python train.py --n_layer=14 --rope_fraction=1.0 --init_std_up=0.0625 --batch_tokens=[8192, 16384] --seq_len=512
Each number is 128 + 24 x the weight over its row's rms, rounded and kept within 0 to 255. Layers, rows and columns count from 0. Numbers have three digits each. The size before them is the row's rms in percent of the matrix's.

# layer 8 MLP up, 256x64, rms 0.173, rows 134-240, columns 0-63
104:157120160146112127102140114099122123164135124102073099111130137139152147133172113107165165147149152140125123177124111088141127087134113137157169123106087133137106114119166121150081165112136116
077:116120129111180132116135099115122159133092120129091121147165112128110123108124133174121164143139144156112073140097075084137119085131140113104156128097100136172100121142122130159120121122133174
093:113123121106156090130145117102105087146091134140085094138137167110117161120123128139144143113156156168078173121133112116113131145133101141119122143122108113150135086185086122152104121131164160
107:129124111150153108135143136095134122157126096141106084125109119152137129173150119146131187178130145157126106117108139094175110092135120094172132101149117102144129118129152104139084101098166138
077:126098101138138129125118125123099079168142117109153077138126106153151090098123130121115123159111134136136102139169149160171092092146072142149116114112114091169132138156152112150111131122156153
115:142095149106136089172095164129147157132133081128098139125118160123127188110139163152105160147113122147110115129137169148119118134144097101120128111112122110125144127099116077174094134119085129
092:093149138116113108142114165124153166121157091143102136114118088147149077139137175118104136150109159164127132151150076096120129117130115145140180140097095138126117096140148116119114157105087118
113:139095138118111096113132110082061156133099134151104133118120128103177143127115109102150136111129126153145133179145106142112141176165118132145116125152123141146078146151127106159109179113129150
101:096098185097133149156119125154146108108077120162103127143132122127100101103159150101151129145140160151108135154124177083112113147119125156097123110144117143110101118136104128100113130085153165
107:119141160122097128177132136098130148106130094162105081134125088143106143165093132138132161143127151127105074178132155121123151089112096133100161124157143106156090125119115109137114139156119148
081:129112132119130146142124137156125098124081127081153167137157144136107114083149109115155124116184144089098125091158109078120102139138130139146120155158102128113115162091136140162150099105123098
074:154152172138148114130159127153123144122090115130114134146129133067125148144133157144130105151127159115128069098105113089178124124140100104123151143107106135103116140129185119139151072145123147
086:142134112099141086182124166120097138139121155144099132142113167126133102122131112155100114197166163149135132122102078141157117127137115111114137127163141150123111100094129114141100173112154138
100:133147145112099107117189121112170114141127107141111120125125142094125151108109111161083124131154158158127098156064124151106145118133097140133156105122127090152129155145131108154079120125107173
111:161107193128146106150082139140122112092156124142123064120088175130156116116141143133110135125150147126099135142121125114107140122117116092109137116126140091078155138124143115153132135098155176
105:161138135085180071156096088086092142131122136109097142124098150121141081145148096104123097168118153138143122168122116149130104156132101131165156148110129133113125121121141144152156125125147140
120:128148136094123111124094135123108127106101138116133110138121131080220128141128143108131139162149145118163104136131147137165109096185114120168172120100117091108122133102119110130137111103154126
116:095106146124146063128132142115165146138105114163145132141084081151141162138161152124139173134129123169097132173115109085141136111126114129146167115145128102123108134081136099119104134144135109
120:107121141113154130122092111137107148140138118156120076156098112110144116114092113141175176110119143142152138165126109151161112159143102067148211105134126113114119109138118133126139119142121129
094:108130136092181130149143133108082133112162102169098104143110132085147137069151111132126147131130160170148102156099138102141102154142119162073113140110104114150122149117141113136124131161125126
092:110144155119142100133101119118168106109122103123148137154113142094129105114132172120136114151077149142140129130211092117149153163144117094140143095127156117126105131109071102140107125100122123
093:051091108131112100158148150114143093109114152152128108127113125134117155106120148139161144178090148141139103165111108148101115131191148112104143142151122123118090107116107119144125118115116160
080:139112127119150111135129176128121127116091132140109110166067120086114127100130130121178114152150142099099122127100123122141097124166120144056155155105132155108099149158093107108134142110142144
120:141174120118131105131077122108175123124088148141092070166103119126133120122156091137147148121142155148176094140094153114111112113136118105118160106138103137103135104150158121142132129131103172
078:110111133146081155119134141125110148156138077111118082131103142078122088128117153141162120124150157141111136149132133103079079143153138149119143157092152084125147123153147128094094149130150142
092:130087111173108118148108132113151147115084147131155103157121135131150106133110140139096162141141181128125133160130120120115139134092108132154149133143146048171109136162127095141111107127169115
087:143114187105096111114114131113166125111162127106117155189097156134090138148126161128145157118163138151134169135105106091096124147133142090119123120114098146104114132116140122120121183128157104
105:133122118121115107110107124146113117138088100091114099125119109153134179122140153117121114173156166154151132161141088116145168098136068142162144085133156136138116114102158109134144113138079136
094:144075163121114123128147133081109123124103113130103143162152096137168156120124161173129123149113123161139114125165120109155109130138120147093166156116129155119055125118112146131136132098167157
112:114157119134128098132112114107117116179138139099153150148129123088126153174142135155106137132119122155138134145121093094153149117116085158141179144099139104137116060150140093152126101101143164
120:149116142147126104158129151101096148110117069117124052147104169110133138145136123140117143179129125131091136123143144105168132102147127163131163131157096103164111131098128097152125131128134159
123:126120141128162143146104100096146161139130094128095125166085132063153136086150124159167103142155138142148145165133142105101090141119100072138117118148143110120130138150168137133153136136117113
097:140136132143152120106116095139133132141142105118120101152085147118139143126122124107112117132149116170117150195130122104122138145089115150104156118124168132153094068141105127148112155113197085
079:139113115096152144122145168151127123096111141140086125178073110171160091126153141109122119152149125129085167161149149157095139136150137128133147092114122110097104101092145129111094133107135129
079:098092100118131128119122141131139114175082111171119092163136165092109111116120135106129115137147128159156141126154110127107093170118079103109146144127121144089132116142112159172122167085111138
108:120101173134151066161121173089131150131123099128103085130121134110167160133104128109121146138112132126122132181109148151122120160148122131117187070130111134143119150106116112144093144130140128
111:165082139133139094152164152100139102105108140162083083147088113134132180084160103134116128151136144133126128156113154134083131117131089086123143135132109116104133137142133157148121116118113164
077:090123134110157116092157153146113125167129129143136108155141167138128139093121183128138138156163128142115136133105158105083110096130113105077135169123090107086120130170140132143130138086099126
088:136126143105176113110152158170114104120123115139149125137134114088171095130133102111114142111099151128083118096108142105156098140155115076130140110127143118153088137124159110181114135115182132
105:136159156144125093129056141103130116140135131161090140129120112136114153099109139142147113115166138149131144156127157097146156109154094130146135100141114159118092090150106098068101107130160131
075:130177105143156119144140170165151141152076174122134156177138161105121130087162129139092096140142137095128113100143089112104113154123109092110136146121105127116150134139124134161150119124105101
110:137127116157145095163098128134125078087144107137100092155104129159151112119170128113118142145123141128103154117138180101125131159140100090085163117136113116146136140149140074133132168103140097
081:106109114103146103100142114111152112113109095182111143162093106148128132121186133193111110104112147147174115129153144104128124134161131116114135150152123172089105139131155146162129112102127114
113:141133132153101121173141123109147130123151062163139108142133095111105132083107169166109144121122127150148131133090156114132152121146094120133105111134181147115096128110128087186122133120101144
081:100149091134073107154142174121109094102084116146143114161120170100116095083171130099133130128131171144130084156143102130152109143124112126186140111128127152117134139111110127138138129139145136
099:151084169157115117112156101103141153131120152155114081154107160146097119132170134165139162106158189132108131128082135160129130099132100110137145124136142084138081126136133105144135117131119126
124:096087144122104109129128135139150071100128123181097090130089136161146110117149147115110122164128147147135128137159125083151138159114118119140174120130089085155111134130179128123125152124139095
093:115115126093116111123117146153128119115161083118118111158110134139122109086106131074182139156115156146123140157160143132162076118156120142145103114083142120118129107146168109148088128118138174
102:147104166150128124155103118118102112113104102092122124129167147154162119102192139136125139151146143148116122135134106085122140117130085112146127077091165158116105123129148118133117172074138152
100:110082166085156077137111142134139103155102095139122148137108115144152153098143182134109092162151153145092135106141137129108154121105091150129142127131151096120107144174137152101131123139154150
095:098099107160121157151096133127090184108115115154129109131115151111128160092092136156155146143143133136135080113109149137148099116176132111127097125127087153113116114106101140184156157141142125
111:106136133106153124151124125092115064101115066143141109141141143105160119136154143149142160125141112185120137162118160146131096154138148138142156110093128125139092154152120095137097087104131144
127:132146159135124128140109097098153132136100116125122099130116142153167158119105173145112147113141146155117076116140121124122121112190077088147153117108103083163120120126134126142112160132181161
122:129126139129122105154141102081100148141119098164147103162132118160141136163101132109094160159146140128152150173096100105145167130142108114153147132091132142100129119090122058135096136114127134
100:120128139084171112156122090083079105127149126157073124122096085147207142125176142127128139141104134132154137142150114113125109141136134159142143113116142134120128117161132133122133165109110121
081:145118128124146101105128142114184110144188147129120156119131109116202094144125120142123126116122135112135102165148101117112151137155118116157142127147162151103113108118137064120106171116107157
099:152122144133125095136097134107129176156142092146107134130097110125150141139117112120107190140116132168084095098113161106116108111137105161128159106112162135150129171126128094131070153121142147
113:108086143144112112137078108100115114101164153161125139127102144085183172104101143155141103138190127127137085176115141139146094144146136099123106110140121114118126113112142116162129130125123129
080:132150110101146117141141168134101117100141149170133122177074125100145106095171121109124144163156161126156120095131165132108110109186110120105136122124101155115142164118143110156118144131099106
099:089181122120148107136092117092139139148143106108146109141088109139130191099166139139159138138128124145174113155148099148119104118112120122116132152134131088106099092170153109151116154130127094
085:069123138112104145144132138144133102132125113142096110169140128147159141070145140146117112173107153166136135117107096149160120163088117096148161146087134163106117102123157109114097148120119151
109:130080154131142111150127118124103100101067089148113126119090118124125130139151154092164138140149145150134158120175125112115118129151133100143137106112187134091126122122121083181093136138108141
118:150153136139135112119115141121169146097102055132106105121105145105144160137152181144129121163093154177113141119137097104123126097150111091139124142097143121129149131155096112174127103116105141
074:103117078108131106153132127117149156162101115130156089167124118128112091131185155126125112122133146178098095159164087150102115139119158105120139178127122124099123123139147148124133151103158100
075:174110143137131138143096096135157104095087116134118133162113151150126122189156113140142138111154131127135126143165136098122134135148120125174142102130129117089088113166086130162155142074156131
097:111074163137090129129103141127164146092138149181112143122112130102165145105134119152113147165136152125149109135146179103103145080167159123138132100135137150114082131145107113117144123107128163
088:080115142152147087157097134164130131114131108127156104148132157128125140102119142156175141118159087132081111108184152141122105128116119149142116136094155157150087144133088083109118135105133138
081:126128100083147166161137152133138101121107133133137110153144127157142124152109163111150138167154129127109084137122091100134102092101124090145170161063130121135111146136134127145149153077108112
108:103166154110089147134135160106118119157117130116130091128126139110149092144127180117147154112152150136162094134131098129157142113141103088124189129096140130120124056141106141143153108131139156
112:142101155103119122139101126095118115150073109101101118143126107133128106137137155077164141200121123145127140128122144125136115122136119115158193146131141152134119103151094088151105116122115177
102:142110112159149102123089135142160104130117140099092163143138127131166135080118156112133156145155141156133123126117106152120108138167128154169125145081130108110105088145180103129121128073097146
082:107088171073118108145168125109119126140125150150128120167118144112125116174152112137086118104145107168164123161117122092139097127101122127125135136102123108110103139111137117154106073167115166
097:116108107083183100152108105098069090133141124127127109144144162096168104105137127093153143134142139149116112140152138120130098184160102152137128144158107138135078126130122148131118111112154139
109:088146149124123118113150143108138141092128135122059104135114155124139109111109160123112141169170168165136092140139135130139137117119094098113142052144120119162127111112130142151110111135175132
094:139091150160139118118091175112142090127125138100098109115115177130111146127172179123132093135152139147113089146110114091145137131133120110172142146140114169082121134157109129138082130118153115
107:144049139096154124156164131114130103144149126124141115100097139112148111126129117128146132146115130128146139152122121135119069118140101109204143148125139093147067136145114145121106146116156148
075:128155118139125124130145156089095111111092149149114125126167087114149116093156136137182168128116129136159144144109116130143128096144098117171114138140095123102093108163082093142097152123089146
127:147103158128148108129175123100166149110140092172137092131108117120190164103154110130115148147125121160148129131087149121098122138119138130105138102123102104131130150134144087184091168124123128
087:102089115139144138147170168122155159123128102169091070153119117110125148102182141155139140097153147120141133133111179100130122098122117146120148126132107172103118121109110127151127123117127075
083:103140130097143135118117152130107107100127107136122067151101144163169190112136139125135135168087132127129160135121140110142130155125105125155122135119132095090098125144183143133135100073138095
121:172152126085111078124099102102131112142120137082135115153125137115118162126106149138135144156130130148167151130150089121151118106168145108138146148161137108125136069162132154154079128116121165
083:111109124163106126132128140082144129179124116218122147128124137115141115071111147125143162167102115134126130119145127130161179125143108129127116126136152127137102110137116101132094107108158172
104:131147126131105118173133159127133124115108124116109125120140097117140136101133124137123170132126138192114099126141114066156168159149108056105167153149117164136125090111141090120143108126134133
127:128086152112118106148146146108126110108121107167094106145121103143162154108192147122119135142122114146155117159126160095115150170128116102114144101137122105142066126112126083150137148100169109
122:144103139134155101161146091119178150119134135121091104123118125129143129135120125127125123158107160158134143120136090085121087096150122133143162087177134146137103112169113076143157139087124164
109:121121123093127116130151116087149125123144059158138111161132133133149131104137111166122144158134136120155160141117185130103119124163080095089162124110170102121112149132135088168113131131115150
101:124118102096126114138100123090118121120137141169108125131105117166164139111142156114104162155146121114141139156120145119149098122190121114112111079143115200121144113163123098121139132086165102
089:099133151097170124139138150125126097130128140121090144151112095102122095140168105116117124147135156121115097106157093093161112124133103138141173117092075141090129068139161144163132124130141138
097:152095161108119124121140124148131120159180112117091105127129151141181119105182149134135127094118146149131123150148147142127062152107083085135114132162118126146090137105145114153103129104111120
093:113134191127147107168142099125118079133134109129084109104103137120123158131129160093128110137109136152152105118166128125127115113100122136124138119176108168203135104145116108141085144120141127
104:087137107144131070088144106098136128114096137114112139164096164139133127147144088096181117141133151130149135134110126100130131112174136078141133135141093105123114140132181120151138140167100129
075:127141162126163141126126152095149150114109114137098143127081097132139123144162154142155153138158122109125114150164106097124090127172120152070136155090117135099127162152119134161116147083087125
089:140136108092146121152117122118153094122133148093146149136151125144153129135130092119099130140098182154161092126144145068115093141146077145136144142126131160107164121145134129178089090143140104
127:144164160129155127114102116094143161131105148133107124150088119087160121124159134167163163093155140161118120177133140102107122150105127138120129086168096134133102121175138111118154114091107128
111:085069118139119086133128138086099137094123110121102061131116154146180127138152150122129127123127149173141109123142113145116112128147086138161102095152151141169131111122129129160119149138130107
106:169107147132134128125152083122125125171128137139084132135123165087147099126132108138146161178139161165130141128079138118132093141142111133171168122136113101130095066141119133116114110095119136
080:077129158128083108181139159130108110110080151123154123137086129132126105123153140148149147170121115151119135147095093123127131125151096082129157149121129119121103103163178134133142154116107099
088:106123109169109139149167152137088144165105134139123144120122138136156121118149100152100119139121117133128107099152123107126113106165104160142140135168163159179082100079151102137108114077109140
112:125128113143115094172102097112135121107113128108128094148094182124120132091141142162135124142126143169103116159154128139099119167130137094171142120111116108147108105097170118148145096080107168
113:167098149092123113127140113068121114165163096119109084136132117098144106146120142168124166119117145138097134155132138104153179177147110097124139108097114107107128116132163114115135107148100104
104:123145148117168109127123129126133126115098112114121122098124156087104135147106144129130110114157154160133155195130129092090140130173148093183113137130126122115127128136086091185116134084108119
083:119132177179126103164110115130096111156101145133077134150117133114130124104139125152129127098138108122125162131136142110129111114126133078104074147190081143135108141123131136143165121179119128
101:114112133128118106143118168131133151130125085154088111117130121162138119083172172069128148149161159159103115145101098108122099091107087122133125086148164130133124166141136092134133140121133131
101:094081158087161106131142155122158135106141095147130097111117105146150152105109142097123122143134132173127130148122123150155098130125091171156159108136104147148131131145105073135070150120149126
118:126133127143118128142096123104126077115138114181116068123088132111138105146137122147140146141120120137120116157122150117143095113142123104107184143133142069162130097176113093152148142121175125
078:110134134132114081111124162091114129103118120147121128133157128165156114141130209115135165176119116113137099155152133111138143109135075156137106150141094109108104117152129153170150131093135135
102:086171113112138140129128128099112153126153113110070103151129111123123129142128104153100104192145157147177095115134148120128119092147120089139161105138114122145143097178149135153126156151110111
# layer 8 MLP down (transposed), 256x64, rms 0.135, rows 134-240, columns 0-63
093:147171140156091150069136124141123127115095114116142092132089142143148090164098165136135121107134116121127156100116158112092125132158109141071157105096152125129143124142105124121121143159151079
078:114116137163094112153107163169126092149115148156178135094106109120141143157157126083116113147089111090133175122121120146126103139167097117155089095153145119132126136133130110096124169143119111
072:140098132177154143134178169134129135128137156097110088099130143151133118136108099140137135136129143119150103110134118171176173130090116154101106115094178123113149111094107133089138114106131156
094:142141101169108127121140121093110109185121127124209176077168113129110160131096112115106123115115169125157127134115108137112155131150102128124149098133134110123127104116106170110119117131114152
073:142154101142102125136119117158128182136153162110099128127116131119149119138127114132098175106104111109126114130123123144142076127079098113106123132166146163128180135114114173111108084141079150
123:126126119117139141098129140164117123102114141090068121143111127111087123127124176138161120092105123140100144111132145130112109164137093127131137169095147095175133166182116151141145114171152123
087:159113117102146126102120129166102081118114099136100115149105109127142166142150064162092138144142114083130159139097162149120135141123156146104140131119154111146151150159086101107106155105150130
100:150148100111152130126105121108143140153158102149131067131120113159129133119127118157139158122149118094100122075115135141120180151147096127147167109080147135122145126116101133052137128125152120
103:145124069141163139156128113116152092093121116120131107113119135121154154112134118117146163086085170152105118116128147126100129121122179140119110170098145116093133143120180173168143125129145140
097:142095105184116154116149119129127118151147089099108124129130128173154092138137090150085134098089142113121132148128099155127160110123124105164097160135135119171096124114131095139132099114181118
084:146128137111101151133114105137137162101132103149084108103093098135181112128150133133121115138137197157164129193134119120131118097131113125124154140117145133136106123097144060125140152113135104
083:090094149095101153138119151108174122115158135150122103113078141170163126112084155154137131105141110130104159156109152135139142118124136128121092081141137085136138134125152164122139160090158113
077:088129127143133116083151138149165127158158130135146105147099121113095115107130116146137139104154138101133166130171148166112169117132123140151101095081131153183140136130069126129157093121137115
100:144125156123135164129082143114081170095141169113165136117134091148166144151172142164163113171144089150127088096122121114158127127120132107115126140139105148131147128153116154099109112123162125
105:161159093175119136117125132144106123109103089141106139091117143126117117165117154152135105140098120150106115153126114110103111158140163096111135105082140066127143167147139098126127124175119169
094:134112101113099123147145120145170132124153126133188139129160100106138106125089147083091137133137114131080132132141131148132100078146156117163105122120111139160124153181098178159143121124136138
101:116096184131123100121117133145155105130122157113148182103107125141140110113117122096136147166153107104087082113119120066113156135163154122137169115133147126153146136152106118094174131137138136
126:147078153120127133124113111166123132130116151077149143100110167126138105122139143134127141151168128140141150096145140109092104155143171125090102106095146079078077125141170115150131137128124132
116:123145131160120128144126127131118152105115141115088127154157118084061124148104170102106167100165105126116137122141160177129120112097136138116100137101128128117137091137115139084158118179096110
101:136115141121092130161096136155146128141059104107141177122103151156126109172129124134106152115118094086154132113123120139118123128130144114168085116150169139088138107144152172125114124088149120
096:140145107094134090156085091134165110121166139140137124145109131080134146165144119091132130139141093117145123118105142153137167131099162169131104123116087110151134154128157138137062130123101106
098:108112116086115173105133162146146107134169159128099176141074125134121113135098108161142116128142092129133132126112134093166104149127109144108156094163092117123160127154118131120189144115127140
080:102119115121154131155171140122103139178135136142146124095108116140114105151119125196107084124095146118092154133137123157120069124145085120133112141160141188128129123113131125133122085144135151
120:164105107122097122139143141071139155112125149128129120185135111124129142127113167100130150138146111131124138124134086131128124109142186142164157133092076097135129125186144108095090122131105146
090:127135096140103162129125102161149145111100091094136122140150143155125125188091089152146127132142111094141141105152091137116118113153122123125094101143142074145161113124105133107182139172133118
095:092129134156104162115156127140141104117177135098177181139118155137130102133096107136147102111135123101101109125131109134130146127131109103117075128109109161129129189177125136160159128133148096
085:137152103097150155119145130157135158152153104145140114101165089101123119128122176107135140137144073112096131114114121165093155105112151155102094146128170125134179107126105161100132120151097130
107:145157144131103087141059162109127174155126123133125160118122118129150109099093142131111104162144125113201114141151114089124139156147118124180105127138127137131111089126126144103119110102120146
095:111177138118098147109121124145141113115151119102095117128104119110098119113156143126062146163157119139133143109102144120145124205119102121142152111116127145091147128121094147150133175121088159
106:142128131119108099091117157135157161159149106141131089120105120157114140114108097118111117138145111118167162164071164150098126109081126151162103118142120089148160122125121144114146168131136173
112:127170118147152128104167118092132140153086126121100131107087123135106064125114174121121112145115102127154098130122134169093122137127117144124144175099167118125162130161125158105154121113091153
129:141117147128140108133125167099139122099103122119153111153139155110127103129155126156145128083125128135151202147108136073142178119063146084102106147127130141122142156124142104102120118119131155
083:154125154101085154134180122097096138077173144115133154140165116116104117143142186138115161122161117146141118119109112158143159148111083121147086169136132128140151122104128131110104129142133143
078:122157120145092148111146111162081123115104122152136099100116123159062136153101120106117126114114135138092146149146151159129128097081171119097147120085118128154189135156128127122134153140135132
090:136119179151097107113112099138138126171181150117117163092110106155131156105140131123119100141116139090136153156114121116160164135125128154163102118139120096177128090142126089112133114172102114
108:095117122147085163135116093132127121127127112165142140141094104156160130090127114141122111139131121157145139110191159106095098090106104158128144164092121134119137183164077129122138125120130122
112:162138109127162159094183098094140128123135094112110090110161098138085164132127157130124118116077150131138121139108133116146154084128083148116123145099136131139164119138119124099117150176140104
080:118114112167107104154113115122107153138155150118131142129123073116124087134114110103129144109137175151093141146146109144167156136132129137194114101137167150145123096116118113096080097150112163
094:117123173107135180117180123141127176117083111093142156167127146146105131132174103106104131120136120124101147134133126131170128111061150164129115088138120110131156133121121111135146118111132096
111:103149088164119148179122118143130132106118126126111125150121153110140152139150096098150153090146202122083124151125106128104127082105139149125127123135127144126101147104113116087098087114168129
077:112123190097112109107130128111125135130140092176124130108112126170113164104129126104128150153105171156123130136093124128083143146122122101126126130129170102142068101119159094122138129076119147
122:155134153135148133116131130204108116110130122164106156135106098139136122131163100104146150129103078126121102118128116128107157151113132107127151115070114139123156134107150084105064147138154117
082:145151143125087145133112154134099148132144139096131141122160133099111106087119146089115085171133076082142159154089125144119124170097099100159126102108114120158145138120116106149153138130107162
121:132130129163107112142112140135092141133160120126084089133112073154132152105105142093182158130152123144148136086144149116137140139136146133139142127130121113181136121143095094122084169099137082
085:098131192171138142157126099130122125157175157137117132107090144097111130092126126133134141126086166113152131106141122156130160174127110135133082101161134109115157093110109123132159132133097104
102:110162106131136125127099143155114122143127118135135142132136128099112147110123096125145112125127108131101074110115096114175156137122130136170138153136100177077063149113154186123147116127097097
123:143142163100129117131126106114107120122092131140069092172119120132129149142167123080134139140155123127120134112135143105140138153121104171102163129084101139098204165136137137102111106130138117
102:091156161157116147101145126178125103125090136071137118108081125118096128140133128126105117116140160142107119165128165154175132096130126161129084088127124133125130140118150105107134114085162145
092:172108142196123119131110121121143177131125117065133116139143114182157147147140105116133107108112141111150135120079124148130135120089138126115156142144101128098131118123113172155155178134134107
106:112121097163168164123137129120116152140127131145118107112092139161134146111085118087108154095155158105085097155107123146183150125132139146090091146141123126115134144088139163148152092128130159
098:131192099109129087137143150095158110096113144108138127110137149108154119162095150127141126130136166124085143160130101123079103124072166114145148166118119132116141136147128175125127094114121128
101:134124173140122105095104120176122181099120154151104113120128149122119130120160135123107113149159062102158143144188124108143084137095148099113115161102122111114164130132134137135133138139158108
116:126135125134115152143143114132095073129139164136107135115148131160124127145129112102121149153110086157171097128143133113121078140164117071118138166123105112147117143110104127112080153090111179
121:128145097146132130112105074142069156126102120090078151118134138144145130113147085134162129134122116136175129133125162147127118123081164126101125153174129136124116148133123133173077122138104142
107:122138115130131119119107162121111101142127114132133098138140198077058108122097146138117122153195146159153107126085107156129143086135108113138127127116135160114139122120132118155099118127105154
096:120115128123151140148148108166072128122100102097145102097108143149074160139137145150111138153160131076132122108115162131161138160139148133118089125124058127145149143143124178129117124134122112
094:158092130119171136153129113159105113148158150143138143083148117146114135125141095110141111112096113126128103198128140140136149145118147061106155141138104130117118093099131165143094107139090108
122:134119125093094101133115093089112164106151122094139129088126149157131144127154112113130082140146075131161137134123120149173106127125164166124145183135100112094151123129165149136090112120129110
084:145151170152119115097135086148094157146177113061139136107136087140148142092092123148156148134119165137129126161148110127158125151113150118124115118114145109154103082126133108135097119124125172
111:105151120102161149119147097152137126097131110168131140160136118110130113128130146133105158121132137157155125035085117143146137134135119134129125082107133151147139106137109131125101092078151174
084:141137151102153143118088099111139103092153087167123099104106109156139146146151132135130083114103098113166137136143152136104158154137135161094099143161085123132104174144126100142108096158123136
106:107102111070140120131106161125114141143083137131152124130147099106115119185127093120143054141136152129141155134132150149160137109164139157114124106144106128135161142139106101165134124178148130
114:142159135089157128116108188122133120124129147127097141092159071138133149138158110130124100138127077160119087154136180116131131146132103104128103112131133168151134109094115120144112091168114117
090:142162180154138082128108122167098104141156145123112139101115115127178139094086116145115131135116155086118156115112163117146126137127117142156090096130135119160123098103132107118148094167087142
077:141110146150123129117168152187147128151149145094149120137108138139115131161146151146114074086149105068128108089118117133097097129142121133139101111120134091153152129110129108130156117168079135
106:120154118128124129141120108128108123127146128094160106093127130116094119151105165111131143078136183105120184108134103100143100173168140149137110152138173159122134110114171147114089106112103116
090:127172143090114139067175125117153131136083133111127136139113109119127114130155097100133111133120159155150136115135153097147135136072147103097133162125133115152172129138114181143144082106117110
087:129108195149133101109135114152106148181119145107131122134112089127132128121133109168123122095144182124132129117116117119140147123113125156146059102172146122145099121122085095098129131164115112
101:136129158131154128111147153092122126126133140148119114158128127137098080118095080098106132095112099118154144147129121096163129111111109158084164144164124147118125153156052139093132146140155123
096:149170130103177107098118117100119160114111125162135146101125112162092136126092133137112091098130124101093133148158153122152150151099099122130092156104110145116125180109157094124152133165100136
085:194116097138118158127147140158102148151112128109121147135142085127128109163143123125145108108087118147156111171112148121133160058148129076148119147119131125125135150136111095117105149107120173
085:144174090145120163126151129148132121092133110146095139101140087161101144124132137114140126123131056127087103131103130160112174122144122144137167140102135158110128190158104115135134137101139116
097:129114156132080081135173128133131131095140140142123102141097117094135140120116177148138108095142125093136163110127128178118108150104146116138093166111120137151097130164104124121132128056136117
105:105086144105096124134172133158136088140128145129161130153139114149095100130194143120167140099128111113120162107158140069117172140134148136094128104116133127116130111147109169089113128119135137
086:154099145143126167149122146142142129079107116162161137098136109157125092165130159097140125135120156112100146118148128131090132136135115091100148069107147136139155124094112113078180143116109138
104:112168175109139121156110103129162112106140116149121127139141176097113116108112167127110127098141138079105149133119106163148133158094141158139114138112131182137120095128128124134120066084100123
077:121114153130167127122111121150103132174120113076124136123111117154126072158138148149123115078126151084101127128145132093133184128139121110151129109108143152202153114121104165118128120137133127
120:129133145115117143134089133077120140130170096129105107146131118176100123105140116092161145145143063120177118086143161114149153170104118134122165128116116129094149133108126130098083130132132114
086:158157107142136172088133121147128094110107158085111130151127084133107120120112135143089155132119110131078146088159101135127113149147141139147123163144111091178145156152109143090115130089134147
088:114125131133156145147148122159105144133123161104136175104144127114070089142135092146139094113124122148094129129156105158143121152165093150130128102135076134166138121099128111133141153161092179
121:106111130143131160165118142145105103081141146171133186166151121128115086134136124132129124105125114148109098178171113137110136109106139119131116146116131070126124122180112105155126096104135093
087:145108142100117147150120123110162110128132125101167148137135118122166121149130125117094095089129110106097186094097135160107121157138126123110140147067099122154167128124104175120153109176126117
098:122093121111111204129157115155139105131081154150178112127164122131113146148149162118137108151127105146149115147130150116120155128165123107117137131139131102120122145103137125126093052112094123
117:104151118089124147092072146146164125143154103127126138115129089135127128130161124102099137162148115187174125135150120108110149161109131133118181156121143083119118141132117109098102169133117108
134:156108141150134126118172127120158108149128149152121122123121140136141121129123143136129109145100111156119093109090094108116154128146143077109136071166109092170114126163083121084188137121148130
112:116137153149120142110094146102107119131152124127130067109120101158137182140159116122133130164158130159176067129115154111152141113127152128139156106096080088114130146109136147134110168138135123
096:131143112130135175110139144170086164100108139154116157120128174140135170103114153147112105114083110113131091125125125136122142119114124133090100191172158112148140102096110132155110129102138149
093:130140141134142126100119134182128133077133132139144101131168150175152137114124161184139098114103077103125134116074137178110111162104164144092148120137102102133126124121133138103137129147122122
080:114150126147157153180089125162107141134109134142161181128167115128094090106151129111091145145102090091151138106122160127133106121160130129082169097132134145129142133157104102098107143116133130
093:159115087127158105097098118123084099123114131126092127103166149111148094160157138105163150132102119111119127129098109143077129162127125155116134116103126139156180118106181149128162146157124139
101:138070135126138151110137144117146128172117127150174094137168114140082113132121173134102142089133173101147133134138114143134171141099166170119112127092140150097137146130112110109145108109148159
079:123103119150110076128139130172084107177156157086136143103128140122144134112094134133108116106134180135130133131099131133164150125091132117183112121141158119146114083101127097108145119149136165
088:114148111147153128121145118105181122114100135131139074153127109131119110153149109088175152135112135133122127102147153149135101130069194139131123116095123113115073153118102122112112140125138087
167:101142106134106119131136177129119143131130135144129146133080136188139113118174128160148177129115158149132133139131128131131110149096083079130145066143114124138084098124130112139159097146148105
101:079125093129102136127142117088149128155141098111154120126094129122105137111103167129125113113187166107116105156135157145121160112102159104125110161121115170106140189154122141143143101133128094
108:135115133158119162131120141120111093130150073088166096101149106137130102138097168140137126106147143122132106102110108164122118146165166151150123168127142130113093129140161134109087092117128071
070:161106144102136144126127095180128113165175109117127128176119115115134137095096121146133132114111126129147167104162117125117142111138167127116091051108125118134118099084100149122161100145123129
092:154174105103137179143175104100140146122098122115117107144163111085097133138139111116154144135129116125096167114120153144151173114127104139091139119090116155106140104133130181126089155112140146
104:155137102109099114118107163177086099125155118103121139131101145124119133150139137105100119125130102185127116109149143121165144083156181157136167192114119110108136144129137113122104141097122139
104:154114101159081141106169117141153114121093154085147136108158143125121177149101106113147111143133135172093120111113114171126135100104131125126117101101147107128131136194164107118101143145115150
105:112124133067109090082132101173143124113095142110104155134138119171118137144154149119138131144146139100143134102169109145141099122169108132131103094115154142180170156141148110111107118108130096
083:165123096105136138094150125149141158117119091151144117114146099123134095141145119101136081179126141148102138150124149142147149088119160126117151181083108095143141148123108117133116101138161182
097:127136138155112062131152127096164110142101133082163144159168117149152114128124091112135079128127147132096151145122102138131082089105153108120090129128134151149140153118135132142167108134155159
102:109125133168145128143098099169136117109137096155119113140144125102135134126139121125145149126126126069107164120154133109089176110086124124119121141110166128131133176101168159062140106092131126
110:124124127129090125091178117114129169103127120162124122179081143154139156106091133100162106143133114133148149129183117149096135109136133125078127090125115126119106132139080129122124148146174112
095:104123148139154149118135096132114106195172141104155134141096110112146135088101089155132098077137141121111160140118113172144121140144172141154101108136139127158135122098125112131158107160093125
105:143117143137131135117114110127130140136112138154136128117081142126086144155113143167210119092117146118092123139133145143127149115164155107127097144112138121125090105163089155051135112125128122